{
  "activation": "gelu",
  "attn_scale": 0.125,
  "bias": "qkv",
  "init": "normal",
  "init_std_qkv": 0.051,
  "init_std_up": 0.051,
  "init_std_down": 0.006,
  "optimizer": "adamw",
  "lr": 0.00163,
  "beta1": 0.9,
  "warmup_steps": 555,
  "batch_tokens": [8192, 16384, 32768, 65536],
  "steps": 6392,
  "dataset": "wikipedia_en"
}
Each number is 500 + 25 x the weight over the matrix's rms, rounded and kept within 0 to 999. Layers, rows and columns count from 0. Numbers have three digits each.

# q: layer 2 attention query, 256x128, rms 0.0581, rows 27-63, columns 0-127
# k: layer 2 attention key, 256x128, rms 0.0581, rows 27-63, columns 0-127
# v: layer 2 attention value, 256x128, rms 0.0643, rows 0-15, columns 0-127
# o: layer 2 attention output (transposed), 256x128, rms 0.0624, rows 0-14, columns 0-127
q27:508493502487499511488498498499486516504511502494504496495497498489476487499500500511491502499495499497510489494499498510494503491492498509506498511502486499492510482499486502506493500500500503495506494508502490486514492502485520500511503496493509508503510493503485506503495500506503491499496505487486502492508514492483506498504502502489476497493498493488490499497499497498506509498483
k27:505498513495495507516510495501507493507489489513504499504499510500501495496495526520498493502511501499505491502495496500502490518484499510486482495489499501499502492500513500498487496497513495511498507496505501496492510504498484498501523513498506481497488484476496511489494487514506499511508493509507492511495488527511509488502502484511497483509509505516501497505493503511501503509501
q28:504523496500501509497499511485493490505500507494498493517494503497505503476491501498479501492492519488495485503507500515486506508501506494510488510493511490486496496505500503498503485496507500484508502505495500497492495513493508509500496484501505491511516477496480496515505500510513517493479508485506485491498510495508503496507497494498497507508499517495517505497493507504507517503515
k28:483500500500488497500478496496464501487496488514504496516499493513490504502502509506502487516507513503494511505488501489486491498489503503501500495503499507498492505499516477494520510508490506516493516524510483489489514484491475511522497512508487511501517502511490516491493490501487480530514509487505491495507503464503492496490494493508487515500502487498515490500501491482509477517510
q29:471509497490518495501503511495485498493505506509500500503504489494500517500494506494501501481502499489507499507511508484498504513501504495484497498489491505484501480510493523497488499496486503485503505497508501499499500510503497503503504514492493494502485508487505517492498499490498504504504523482492488497518506493490489466503494502513502506496496512500503492478498492488500504509489
k29:477492510508498494495515503500502514521492508490497498514491479498502509504510499483508507479522502500506507503512483504497512490512500494511489502503496508511499513494491510490523504493478509493495513493504487507492484501502497507519519498493492519492499473506490486470486490505505513473500496499509500505515501474499500501502487512512511512509489516494501494494483494514478481512519
q30:500500497520482496500504478499501518499503483486498497502498497505497507501498501495502509483501498502499509485506498507501492499499495494494483509494498508501493499499497510501496496501511501507496498503499507500499507489510512511489498508495489500490515508502509502505516500504490495496509497469504514497498497511506491500502486498513496515485489500499527507518494509488476499504506
k30:479499513488496484515505491499488496480493516499507491482498498524507500507504515494474480505509515512484516469517513502497493504501508519493500487505522490493502497489529508488486488519508489480494504501499511519494496499512475493506504498476495508501505503505481491497492511509501511500507506499496506499503513518490491480495512494498494494501505495488505497499496508526500495501485
q31:497506504505500492495495506500492500510503497485520500508512489501479495492492509506492504510492502500506499501501489504503517502508490504504495497496503518501488482503493505506505497497509491495499503502481498498484510509505497501505498500501508499499510498501489498492509497497510491509506490515490503515495487487500505525493506500495500495498493527505495485492501515494499499500482
k31:501477516503496503488500504494494513513498494521500508494506505486499503496482505504509491494493504481509497487482492493517498507498496497500497488513518497505510512519492495506501480502484507515492506503512499509518499519508485485499493496512480491507504519502496507501513495489496504494493473499496510486491483468509505522490504511502485507499484488501513488478501497517509474502508
q32:516477514498511493510486501512514494496485501509507493501507500485506521503497504516496492491491486500487506495505510491515503504500515500493494496502502492501503498517495516506501507494496514497491498482509514516490514484490501494487506498487500519490468500509519506519497495498496494506525508508492500520493490511519519509488496521503499485492504508496501499505504485508498502503495
k32:497486501494481501500492497493492490494519495469529507543522488497495499493481497514487480494499506505512492489496497496498506478503504517491509491505519516512485502477482494505502520496480489522499510509505519503503506486502491504500501492483484522508519516513498482517509502505502503512498488490511486482491486501495508519510518519501488486499509500501520496497514498508509498496496
q33:505503501499509511504500515493506491505487493501489498509498500493500510512500508516511510507504500494480495493511494513507509490492508500498503502499502512497506492517494516511509508511511509500502498506513494500493495495504509508517496502496498510498507512498521507496510504494501506494496499512504494523505509505506504497503501497489501497507481501513482501485487505497501495527502
k33:486507503504505492499527501505508507487498484492496480509505509489525494492491507480488499493503498509489493500507492497500502505484511493506491493496488506507491506510497503488505501517518483492500507489496503501495499495497508504506503507527506511480507501491495494469489484503519479480507502504507516489500500488505499513498498498493517503504489511503482510504509497497480500509507
q34:454515504505494558511507511477506436494512498500519513494513468494501499456483511537504514510509497500513453555497491535520495483485494494494502496506495507522545498512520506493512453515484488406491515516488506487494519521475504490502493461508506523541519505503481482488491474496486488496492495489516512480564491501487477529495500527480537479454493475492507489506496608495485494498523
k34:494493530513511510497506512500534517509496514509494481485497507496533512510522496492498490503500500497463509499482502462519492499515508505496516487508486488485489493525484468500503496497486506478479506478520482494514498515494502489501539487521512529480478519499518534497497524506463490503521495495511521538520486505510486524517490503530504488485488515492467522506506503500508497494522
q35:499494493498495499502496499497486502502505495486496498496506499500484485490498503489496504507493498488503486506503485498493487495485510509501493508505503521508504494489484507484503493518509515502520503496504498496518478503510500496501494505506510517501502491491491492502506507500510496486487486480490498491516483499505493507497504484493501513496501508491502524499498502496498514512504
k35:517500512506496497494493500518505475500501500503501485511502509501510504507500520514497505520497500484500506498503518495508500507513494500505499516506492496498489494477512478511501482487509510500481497493495494494501511494503506491497494509500501473481492491500496505460493504514491494504496498509496502506504488522505517529488486484493504501506497519492510500506516504511497492501508
q36:525507503518531424497499502519501601495489492484474468510510526502497512540503490477515481466482503494477539462504504460476494521493479491511497508498537510480445503480493486490496545472495493598487481475529507507512461465548499515507511528481518495454495481499517521503509528486518503508502513482465496523429505515505513485502487477530479514546507515500510537493517382497509507487493
k36:509493470479484485472466491506501492507497501473518517493503511497494497491504511488481508501554511482522517455539508519483551501446472517492495510500554530512502502460515497521528493510499499500505486544484502527492473487506487520514471548477504447547560463504451465477506457491536520481484492499515480463509518515494516478495529511481489510506507504523547486503496488506509525498459
q37:503515499491503507498514506506489470502514508495508519491517494491500491469504495496489524506494507495509486519485485534509504484489511503526503505514494490496514493505512512509507479499490482484510515503488501502496514497490490495506481474494506490526516510494482500497514479499506498501492495507503489487515498494492485499499507500474511510484496484523509488521504531490477497501491
k37:491492507509517507499518492510516522509484502495480505501515506502505509508517503483499497510483502496482493524513520493498471515502501490526475480516468499493511497517491479513508478489517494492512486490489485503507507518488517509511496504503500517498473494473518505507488511495516487515499498504504500542493494490494487477500487494486506508496500500484513489508489507473490491478515
q38:507497510484507491491493504503516499510494512491492501499505517501515497511500501508512483500506498515496514499513499507481496503509509500504491500513510502498503504498496493482519510510494501487505511507479505497504507498497482496508499512503488500502487502498509496490498509486498513519485497486501514505501502483502501508492523513510513499512504516506486496495504494497510497498497
k38:488486501517505492484495503504503499512493510485477505506484503479501489484487488479493504499495494469491512492498507499508492487499510508476507504514496498475494502491508513506519499479490512500501497503490490500489512488504514511500477495502519476503491510505500506519503502485488497500499524505504495513499496479491492498498497502490495485477504490487485498495511518501502507494523
q39:502502490509493513499496500514512489496514495501508502482502513511495500487498523496499496480504508482496497495494506506519491505499500495503490502482520493496501486507502491493491502512484516510504491500499484487512485498492512503492508509491499504513505480502504489520493486501510513503486505506506497505495503524496497501513487499497511510497494482495520534510499491497504505511501
k39:511519503509515479518506487493481507491510511493505507502536496516510488502536524491492504494491515511504504481492493513489503488510494510496473501492492498504488493486505499484475490499505500507516507521509506507517511518512488506512509475510511515499511497502502519492494505494487482506513502479513485482511499497498503490484499501485507491518500499496497487522500514522521509508505
q40:503495486501480480503497503507488487502493517501510497492493495503502509497489496503502510493514496488506480506497499493505505496487496503492506491500503502513510498507498504507506502515492491506488495513484499498496509501495513488500481493494511489481515493492509494490499491486504504492490497509503490514502503490491500507495508512492506502506499505509491493493504500512491493505499
k40:509488503519491487498478495511501500497501495512490490507470494490505496483497493490489484473494508481490508503500501477495490503493492502486522490520495492496499491511504495486505479507488493484509510503484493497496496506498505502490486503516504510491485499494490495473506508503497509491503508527504495502491492527506517491499500493517486499505482498510499505500490501482517510498519
q41:495492534492492524511489490485506502498488483506501471502497491491498520486509508511488497501509500481481498516487500495508492502499519495494494506504488495493487510511503502499493483503491517493498498492516500518511528498496499503504521484492493525435499515502518508521506488523496515494519496507508499486485506515514507497489497502512506510506501496504482518508491488487511502503498
k41:502501508510490484506478498529504480492502518503503477500516490534504496512493480490522499501505524506495517486511481514491511508478486504507533474480511525488494514483508500507512507481503514536503497488520521488490506497509497528490494523504476475494506491493500498501534496504535519508494485498525482492497492495494490509480514506481470500515476494516527502522489510539509503487475
q42:507481518501504519506489493492478489486501494497506502484523493517503490499516500512513490509495501461488506497491514512496499473493514507501490495513505503494518496503491503495503487520484504493493508502485499495508512494503489493499484494496488503515489499502508498510490498497482507504492502515509497495494498502504496522501502504490518498481510487517492504508505498504493489500491
k42:499506503520521493498521492501527519523497514500500507513513494513512509508492508493511512499493495530482501513495511502497512496525515494521488493501493509507501498505507484504504494502499498498503493485501473501514497514502501489518489499493519512502486522500505499501498491502508476509489520514493498506498489500507500519514488482463508506478496500483490512499509524484497485490512
q43:496480495489501502521515504506499504498504504508512502486487500503502502508496500491499491511495507510494494500509496501494492511492517508504478491485503504488496501507502491487492497494489487519502499490495498507505501487492496505504508495499500506503476498484508507488497494499497522506487501521511481490504493490529506509491493502499502502513515486499490511510507482488490488513502
k43:510510507532491507502512481507506491500494485503499500517495479496495530491506481495492496500494496509515506502474489496496516493502500517507520499507495510486487477486509511523478499492496499508513515487498515481500515500503508520505514499518506516483495502501484493501515498475501509512493529511497497511502520501493516503519495494489518500504505509479497517507493518477490484495500
q44:516503492496509482487490508492495493486500498499496499521493500480515503496489497510502498493497498503516505503500489491477494501503505488501516489510500502482506494495508509500505497498504486494492503501484504504489494513518481485492502505496484483500510505492489508484481512487494507497502495486508502511492519497499491498502514496498493495482493513487510481485505499506512502492503
k44:481507498473496496505491500506498491506506490497489513506514496465509485481496513497494478502511502484513504501493488525517492490494512490499488507484508493494492508511498507499513497522506508479501512505488513507501489483502496488518490500499479497504511521507488512511499513511508501513490508519500494508494506484515509487505508504517502514517510473505489488508509478508502483515503
q45:465495487484494583515488487483495426497520503521538525518506457493491502440500522539505512528500485477508433567464491503535490481525515500479509484507459487531553536512501496502506453497502501353502527510490505502499566524442482488512509443521485525530502517502492495506499497523460482498503505501529497496564498486493504535496501528498539479433508489486482449511484667500494492506511
k45:455495559476542525531512534505552494450513528517442492515474499479551496540483512524489475532471517515461496560476477477517409500556511517505483513483453457503506485536470486440483507477462496491513529456538497476496501513496512474502588473500514559433466544517540554525454546505466506510541487519478537545490501469558506521496458515514525464480501532480441530496517492500509463509503
q46:493504492514489502492502492509489502488498519499509512486489491512494506509501485494508512494492505500490506506503509490488485495497491499485496525490497498503497498500501495500501506495491491510500488508509499505510511499490514501486495496497501493493495501508520504517524500505495494516534507499501499484495505512490507498509504517506491508491512513526505501496491509505487512486506
k46:501495504493503493495486488496502504511499508513509513503496497504492499502489500484505484511511500490500510495493521498497520490515494497490506491488516490509516523489497495486503504499490502509487513487486489506478507488500504495503507502480496502516492505513510503532507488499491495509500504508505475487512492512511488504483492507498503494504495485500511500492511485501501475508483
q47:475500520488501543531495494496514481480518493487509444509499476497499503485498505536511498516478507483500469553496488500537492489525542508496512496527465475510539519528507497487520477508499499411495541498512517502497538522488497498523524459507506538428486536512503513504497522511480516504514492519506504519527523485511501506502489536503520487473497523467473536489489568501507506508510
k47:535540487520501472478496477497486530508487511502486471497511509499484522477504495480494517476520491489491517464510513506485522515484483501514505503507538514477494477496486511519516494521515497536491476515473496498508462452525509523510472530485498466497528497491464488487515490511516504488507487490490495468492506512474509489522523473520519528530507504504522518483487458497505510488513
q48:507492477503499510516510493517506503513498508505511502497491513500511490497476494492493490516507501494502504495512491504488499517483504500497502500482502500501517495490502512484483520506508495495506505503503482495503502493492502497505474508510490498498500490500515469507502485481509510510479504484518503488502497510505495493510500502511499510507496484504504513509497495483486500506487
k48:493503507507479505533507500497486505476495493505502503485496490497497507512497522511520515496493491501481490505492506490476483500498481502497485510502500491492496497502513523515484502506498510511486496491495494512489507488501514513498501495491508493495515491466494490505504512488503487497517523501522493500493516526494533506498481512481498492516492515506493491500492525506493496509509
q49:497494490497483497503510503497499522502496500493497497480494505504504493495481493513499499506496493511517491501503504509500490505493499502486517491499502509528502504495501482503494520492509507507485497501494507505495495509505495501496508499505501483495490479504503503522509500486505495512496502486513502510499495504492495477496488518510485499496505507508508484503505501500501488498510
k49:505476471486493503508489487481506502495498513496505512477510486494493489513494490501490479496515514510511503486502502516494497496503489502496491477507506482502502501493495479495506502478496516513508501514502502518505500520508482482495502512492502497502485504501485499502498503503483508507507493485514494482491489506497522495506504498509499494492527502504516485508513506498511513504500
q50:504504520501501506497508486514510496502506492505507501513503498494515490498510508508499502480491518509496497507487508509520515498500496498485505507504509503512507497509501503507524497522495500490487505507494499511488506496479509499493517498488503508489501510502498503491505495492497495473522489499491510495473510507480514505496499499493510505500503500499496508494496489513496505501501
k50:527520512519518488497509504512499488510509504493492479515469506507506512494491499509482497499484503502481500509495485498495499496492518495509494513521506517501495494519485503509488495495512502484498508521501483484514498493510514497506472488516524488489507517503521509465491486488484474514481496506498512498488508510505487496512525487521525503502497514492486492512498501513505501494519
q51:514498504500489505503502498506484496499479503506504499499499497503498502506504500488481510500512501480469488493488494496526495526500520491502488512484503491522509499491493496502505507505491501518496496514499498504508499487500518503500494487487496499491510501498511499489506482516499493508498502502491481499499487493506511518500487496495514516496510502526502496510489497489496504521509
k51:488492503513507503501496499485488518500491502487502496500495511492512502497495480501488519521493504510494507497510514479510504507513517487499487479485495488501495498493503505520480490500509504493506506508521509499487504499500486513502488499514509507488511491514496498502501509486524479490508528521516495498496497502504485516503499499511500514490493502493496499487496506533490508485522
q52:510481499483513502500507508508494514487504503506501508487511510502504482504503498485503499512500496497488507505501496496502484489512500497489505501500479499509502499515494468502492501497500500510498505498502489510497499503499483506487510494505495489498487516513519502503503514502488509500515498505498500499494504504520511491492503520494498498505498499500497519506505502492506487490510
k52:507504481502514496507501495497520496499511509488509483501501498500497514497495488502488503502491503471488510506497519515505495505483508503507493495505488526502506515520474507481515491498517487493522507485492496490495497504499497495488497517489512495494484498491505472492502473520473515484483477517497521515493511499517497507508505481496507497485473494479492505506522497478482500497488
q53:502488497492512491497502493490516511505513497511492501495502516506504490494489494506504509520494494506503499505499515508492498494502504507489519488497491504497507514498500489494493493493514499500493515523492502503502503500500496505499508510503511479496515502498497490491513506499490506497504504505497504498519495510491492493501510493520512490495508484503491492504506506493511511511501
k53:508508493495512500507507513497499497500496512509501499504493498512499509500481497498496476511514505511506518491507519507514497517509507508499515491491508504501507487510511512498492489515500509495506509507486510491507512509490511507504494494521511482508498516523508503507495489502498497500498494517486499518503514515501514484512512496502520488503499500499504509500496498480494496507486
q54:502502510489498500502511485478486490492497492482500498499525495496480505485492504502499510496491502501497489506496502514508495499499495512503488504500508509506517501491474502499507470505498510485501495485489511504513496497497508499505499484503506519500510493483476497501502479486497506486498492500502485493507506504507490502489479492491504495484511495483500510519492507510494483501492
k54:499513501504491510496507476505520499474509503490498485510496487497497507489507501502478522513508483516500511492486494483476505502508508519508476518485486514494516500518481493511495505500504484503505505509517496484502505504510485481494486504508500504481492490491489517491521495507511510503485495515489511512498512521514495511510490500492497500491491510510485513513496499487496495494515
q55:510484503496505484505491509499495479489503514498494500497494510489490508506498491503496500500502501510492500498510488476502488496501485495505500502516508503490509510513490505490500513509511517505494496494507503513487495496501491508504504501494501509498493514487514497507500514492504516510497511517510497507488507507526505506495502500507490495501500502464493496506484498495504491501505
k55:503474486506497492525514499509501505496481503508501511494518492495496513512510498516504501491505507483489488500512502507494493501508493510500479504514494481498509515509503499503507504509484507502529506504501513503477494504493488506509494515494506510517511495493505507502516523513493493502497510490513491506505498494513495509501499498490498510513487487484498499498510492491505499512512
q56:495493490497509502500489506491508502499501509507490501493514501492496505501496498514512495507496495489506500496492514484506484491509493512477500507500513483494503506511508492487494510495492508518493510509514475494510491493508482485502517498509504499505516482502517505494483503486482510509490514498516498507493499491495495492500496512497516497504502490502504505488506497508498491519496
k56:520500484511501495512516494495492508487499521489488502500501482484488497494513483495511488488489507498500505497489489503484511499474512498516478490508483496508489502524480493480489493498499495490508487523484506500506499478505496505511501496498486518492508483489492498510491495468494493499491515499499491511483509492502525521491493505494514497493506511474494485511495519494495483482480
q57:543499490510510410484514494514507564517474504471489551487504545509494481517505498473502495472489485524501549432525524487481518494468474488509502509495536512484450479480509517499493529500498502619508463501508510507501453461527492506495457553482517456559502475485500489491506504475542479488481507501489493509427477490487500465500498471521471506554486490523519470500497386480508498485480
k57:466477481486476588497478509471520422512519504508530500519489468495504462478510494518502484548496477487488459526497463512522456480514517491469518475497461490531538539510514503477492486490484515446476537484491520500490558529453479456475535435528447530533488532525534515514511494511484499491490484490540491525567484471494459513515508535480531499437504501463473492487470568501489475528488
q58:496504474502495496498510504508509508502490492503521494520484517494504488481505501507487503488507495494505505499496481503480510500501496493508493513497504504498512495496487520499494504500499498501517504505496522505494496509509504478506492500498499492501521507505485508486492504506510515492488492500500506495514501491507491508496494495503510489507491504497496492484498503499507510496504
k58:498502511525505504519503496498500506499498504509509503504466517482503498517524523548506490492498508471522488498501499500508494506496507507485495501500496512480493497510522508487507492500490505488465501489488496499518498491490511509497491495501493504491508500497478496485502516499507506506504513500488502491498507484484487502503502488491501532502493506500501497509504495506507488506514
q59:510496515496471509499510491492498510506506494501517504499477476499496488484497507503494506498501494504503510498501496528490509507503511504505495504495499510508510507502491490527505480505533513489502494499504498493507510505503495512504510507506513489496509493483484483498511497501514500492512484506503493486489502506491504510496499501503502491497492508503502502529499490502496491506495
k59:508499485492509510519500496491517504513510488514502491514496511488491510490491508501510509495508490489503487508475508499516491522511490505513503495501505511502499490496496486500497498500509491502515514506524504491517508515484501498492492478506514488497481497494488514511500516523513513510507478485497509500485506501493517485507486472491496505522513506504494502517486499484503517504502
q60:510499508520540427505497486530495583488490499504469482490488525502503495528500496470513474486489520492488555452511492471464506517511496492516488514497521494463450483485482495489494543487501486611506492496528514503501465489533505504494512521491515478457506501514502509513489520518534509503499500505470508505459524507486501476497484500522468520539508519495524537490515381496512510496489
k60:539517468496485487497477497486486489513509495506508512492518500500485496507510501492476495492510501517519497460526512527473535522470479517504501513484536512496502495482515515529523471493514507524509499508492524502498488498504486513488452525487470448528527502484456455487535489491525501513475479516517502472508499500489503487471515501488506513512516483493546484495502493507499506512476
q61:492514508507502507495509487501512505510497499501511500501505512505500513496498500499511522507509506494493508500493497498506514489493486505496514502515504511493504503505510509489490509497500490497514500511506496502499503486505516503515492503498513509496517498518498484516518504518503497510498487501489505493509519498498497500502494490504503502498491490510495515505493517496509499491507
k61:510504486491514496499511496512477487514498507504502491501490510521493497496513491501481516504488491492502497493495487488516500497486508495489518492499527477510500507499511501501493493503492477500502503499496509503502503500491516520509503505516497487486498481497506467511499493500505495506506495490489500510477497501514506519496509504506492486502508495514496514496494517501496487482472
q62:496506486497491495494478501513495496497488516514510502492494498511499499493500498498498517484499498497484505508509511495486503495500503500511477509489494494501498499500510507499507516498503511498514506496504512486516494479495491507513497499495496505502517477492507489495491498510494514491490500500500504492499501485484494490504507507488506510497516502501506497508498504497502511511493
k62:498491513509504502504497514491499498509490490503488511501500502502503514500479498510498500511493498504494511490504520485481493494473508498498482499480495485508505492504493484495503511502486500492508490529488475520500496492494481491495497500507494508511495501516504517509507513504517489501507528475497499511505506483497512501497506478496502503505517489487492506501500491534529500514496
q63:495503485497498507519506490497509505492512489493499503485508500518501499487501512502498490513492502485498499497499491487498481507506502494491504504492502493502493524504488491491486500492499506521495497494497515508499498494512485493501503511511498498495510499493511503496508500491501497494504494504488500499498486487513490498504500517494504503512494490497480500500504495504500501481518
k63:512506504502494492508477497506519515497495501491518490500497492497487514505500506487494481496501503512488494524514532477504508514506509519474507496490505494490497499491495519496500507505508485488511506488489498491505509499505507513497489506502508498499507491505500475511503503500508487489487495492510516504489503477509514512495495522487495492506499483503496499513516510509498503504510
v0:492502482495434545488500508467499442489524512468526503530492496504488490468458471491497495535510482501489421525465475524522482479508515502486528446511466485531588532518492496478515464535499480435501543533467476495508549527464503464489530472532459494507517520484545496480487489483479520476517495497533515497579457459518484537503517558488528518466490483489506505511481583500481487497497
o0:476489503489496594512495504484496403494513493516543475511496448484489505455512498538477526508508514484505453571506496521539496480502520499479497493494471497514551506519511492510508458489499517364509514494485517497495538536455504508499497440521507544468500523501488489503505487523469495517504490510543494474554503509500497519488500503472520481437501500488510517512483626493478502513512
v1:476411524512547505521544472517495521510517493575522487462474431517484446514538558556541465534491484503500511506551474493520448494535500508485522507484494452482495532546580415466516555399499562488495499458547533520443478488479510438426564490513504493491514551564596527552510514528490501515518471455518446508478535510484516486503549500494455516467499480495476490450502507539549485553488
o1:508519529498524469512448507482511544464499497500458412496527539494512527547503492507514452522506498495500534479456531459507513511513510494470531506512484487503485538512475511492486525535505515550446511497495491515511508500542484490523526519487489521341482511516500521491477552482510491487512511518454527569470508500530491499505510538529519464533505529468457515470506446539526495471522
v2:503510522467524478484514476512496532477501490502485510497484474489511509526523520507525496492463507519491561491499499486506475516515490525510490539500533490476453482504506522510465540504482513532481479452543505488508492504520501502487528508499513491487492462491509509527500494525514506532524489512472500522420517535478537484510489508503475512532538503484501510481502449508505503523496
o2:520504495520510416485492506523494583491478501499476498487515545511499503545508504464504477488502496520484534434510517485475503527505474486510505504492524498488450491486488492489498538478508493626502495502513493506515462470537505498502497551478505485487498486502501500499499525481534497495500512486478489521457506486495495475502501478521482508556494516509498505502515375512517506480501
v3:479414542505535516524494488484539505528516539505493480513487486474499474523493548528465502502521500493456493525517484514537484482526503470478499533497489491491508509530507472526536517439528507511526487460545502517462509503481512465444525509533485509503481524556589502513526533478490492521501491462521441503484509486480511488472527528476478511492523463484482495488536519510480488505462
o3:512503518501510517501469518494498513466497481512507426488504492491502510535524490491524477533502494488489509494462513465515488500506525496473517485515481482507525530516501487472479518533504522486433518504495501513498514497523482486513529488468493542356468534517506516502494542504497480496529498535473507535477491503549509514503506496532514463502498529490467538498489490528527481493548
v4:499438547480474511542483490498502528462519496494462493504486509534462488511504513575512486526505490504454502516446502456535467476528501490485517548490472462509497498496509460539508530482520485506516500501588505495490522482492515460460528477482461494485487483536518504489512497470490528543528519468530436498472506519480503497455499536491511505454508485477468505533545494540540482528501
o4:502488525506547500503494513493487496475463491507513405490512491478512535504529494489519495497513518486467525508509519473498482489520508470476480474509491499494523511548477512491492524513500527482448493501507491528479503507527500534496534498486479532378487545510532526514496564540500485475535496527493523521479511504533521484489489491513483481521497510482481557492481479488494487484518
v5:500471458544440535501479478497479466506514497478536490525518455531473490452505490506510489517529470487518448501503476520496521493477507490469497462534478519540550538493523483497516492504521518437477522522455503516483519518468483474494486476524486509518526519487499496486513500488502489505491492502521485471556476475487485514494522515495518506501509501468515479518503558491489485500503
o5:468511498475508587506500512469511422497524500515520497501499476486502484452491507540488520535505503488504450572484492520531486482507519504494506493505464496515547505513510508499501453519508507369503526506487508483482543538467504488510509452501483513488503521512492492496494485512475494506493493499522504498546499503495494529497502509476526484431493494499489483502486623502492501514518
v6:503579478523454497472466526527471480507468504483485513488510589489499494492449488419418515475490529500552500479488553493465570512457482468510514510494511481517499481459444557521527466545511480512535489523437461473558498489525450540545450534447554499499508430426404495431494486530483517474488479529481560500519490497530459519516455464525518485543449526518515483542500488457484530477516
o6:494471461490488488495549477520506503531501508488503616496481490516492492467495482520504537459495517502527505491545458540484487502468496514530462485496524538488453467461527512511512503482449465519543476511498501480516465494470524528510461504522516452667526459489500473506521453477519497508450491481522484442506510498451518470497492499494486539491514468504548463497523525494491521509452
v7:523502510498481518468507493487510510548521522477548492507482480520464466487518474506483523500519487518506497501510507507477515500489519479483482453497505487501522510493519501479496491478501518488491507473493507525516486492490489486482477498537524481522499509506512474505510494533527512487481491515514488480510521515505493476481530493473497518498503482496523489491500541478497504502463
o7:485502459487500557498502524498494450475519510509516504502516509496513464473494535511511509549515480477493461549492474506519495499485501510514514504520485507523532489504500509511507453508498497425501534527471511466482528530483495465521499482481475508511517512503474490485503482489480495519478495504506497503542498506487499531497504501497523474451520504496486459515503561504513492486528
v8:496485462491453537480491486477492456512512496476527502502498467490502498468474494495497492509544497489515453521505471514514493472503524493483522473505466492548576532525501477493527478503507521442505525534480505511502558529473491488508493476517482507510493526519523482483506477503482476497464502488548506498570480488504490536503520521498512509470489502498504492513487568484491484498529
o8:480501506493488588521488509479500422503515500515531483513489458488494503455500502538483514525499507486516452573484496522530500486501525504478501495502469497515548509517513498504502459507502506363495522499481504492490530526460503498501510442521499532474505514501494492501499487521469502504509490512512507482544497499509493517496499516472532493435498489480496497506495629501478491517501
v9:490572514513442501473500548550506492580479496479478504502514503492492518468481497418436600496508517502558498480498513535470514533460494491519463464485502492498508496465495530488491469545524459527521469483444505495561507488501456534511477533525530490508525441440460455446467488490547486463487493547481576501523494508522483455477539486509568474536492483494530472541470506472464508492496
o9:508481416484496515480519515495483483496529529505525603497505533509500456488490495528528507500522485508485456503534466500481502496448499517532511490529527536515477477468510510505523487482473482496525512540468505454505489536494489477518461520483522452641524473477464498479514447495511504534436488479536472435530497518457515528496492489506481510490508490503537452511520505478516510474502
v10:503512512490553443512510507530489531485471486545480488501478529464517522538514538506489499458458507509500527473502523479501519507483466516517501533504511504465420465517490530498496512495513505549472455522541488477492466492535506540498493533463514486487491471495498499519481507493484503506513494493462519521433511510486529512509470489555454506550488505517479514484489431522493512492511
o10:518504506516506414487502487508502587512491496480460526488506539524507496548499486466516480481495497516490556432506510489463501516500480492509501510489531502486453498474500498493494550495492494635511483474519490505519463455534493501498501550495521472520496471496501508503507514481538496497497509495475493507455494497502498467501495485515482513558500505508502506491515376501525507497486
v11:491547442532442506490475529545507487550492531506520501479471507477493529461476513435452601507522522516569494475473516514481539511443503470496443523489529514516501493457463506525489480516500499512533483454436482479550521517509419571517480522493555501517524468460459497455458450441536529469477517539451546509522514491522485467469519439524550477548469479534557481560489499478484539483522
o11:503494435474491508489533516497493486520525519483494605492519539514492451479484501512508511492506507495501471489539467491470493489492501528526500461522492525497500489459516530487504485518471469497499503551471505471506505526506500458513455526488505448659537478493476502480510493496518484505428467481539480445534477509465505517498506506506499516492496502480531441493519511501514512503483
v12:526514452519448514457495480487517489509507511493533495520521516502461502470522498500471505505522485509503484488523507493463533491468509499474479469519530481537505486454505504502479505499512518474481511542492512507493507505472512504490468507496498518513501512460474477487500497483508480473487485515535511493540484495501497537512515479485512525499502508506532494518521528471484477501480
o12:466502498490510552513509513489502435511511509496518523507483478501508473456490507529486518511498505483506450555500481523537496477503501496525496499507465520512536500512506510516520460506506497407529518495474510487486524526467508475510496473513492495548527498512497487488501464511477503521475503490525501481540506509478490502493515514477520498440499484500490472502484604501491488508504
v13:505532507531461510456516490491483495520506457474540486489490495497469500487514474483513514505541467504510460489527497506482494498506505510510474462524516486494523486457531497505472496481486509462474515517463501533502507497494491495481488503527485498519497508461509451504517484507514512490508520480526506486535487512484515528501513512497508531516522500476512496495506514472502493494490
o13:480508493481490564508504523496507424495524512518516511502506488497514483459483531528480510524498507494490460565486492522524502493501523494492507500511475502525532502521498496517509446503511506401517527497482510472492534527461507488513492462497484494519515511512481502493493482500495501515469488515516494481544494502493477525496505498459515493444487507500503469510493586499492495504510
v14:529523491454512495485525440509476499485474528477506495510545461496479488492503503549516468474496491499499517488490491483486498514504503510505477465549533498528518488517525501468492492490511510492479520515445538516483494517500528482486502516470487508508485522478507466505532558495507492452513513525543493481516477514511513516547511503497503503510576495492497516503535508485497506486490
o14:481506523525471493516512494473523501503505469503494513501462525508546472486478503485492511532477496511478500528480508501518508477527498487531525557483488499488481538498480512513475493504507516517549520468527503532508495493474507482510502497540502491496492525498505489530473467481515500512493492484496509504496472491529466500517506507478510528512468501521468495489469486495487464500481
v15:494428525484543536497492494459485545454534509499476509513491505513490486538466458537556451524507496481424512534474446499515476498535513521506548514497503487461481476514509474540514514481510498502498524502545524481454503490520554439470536458523458519499492521539523525508523495483474502499508528419527425541497487498459494519493501512483479513418546523499470516463518512531539450510487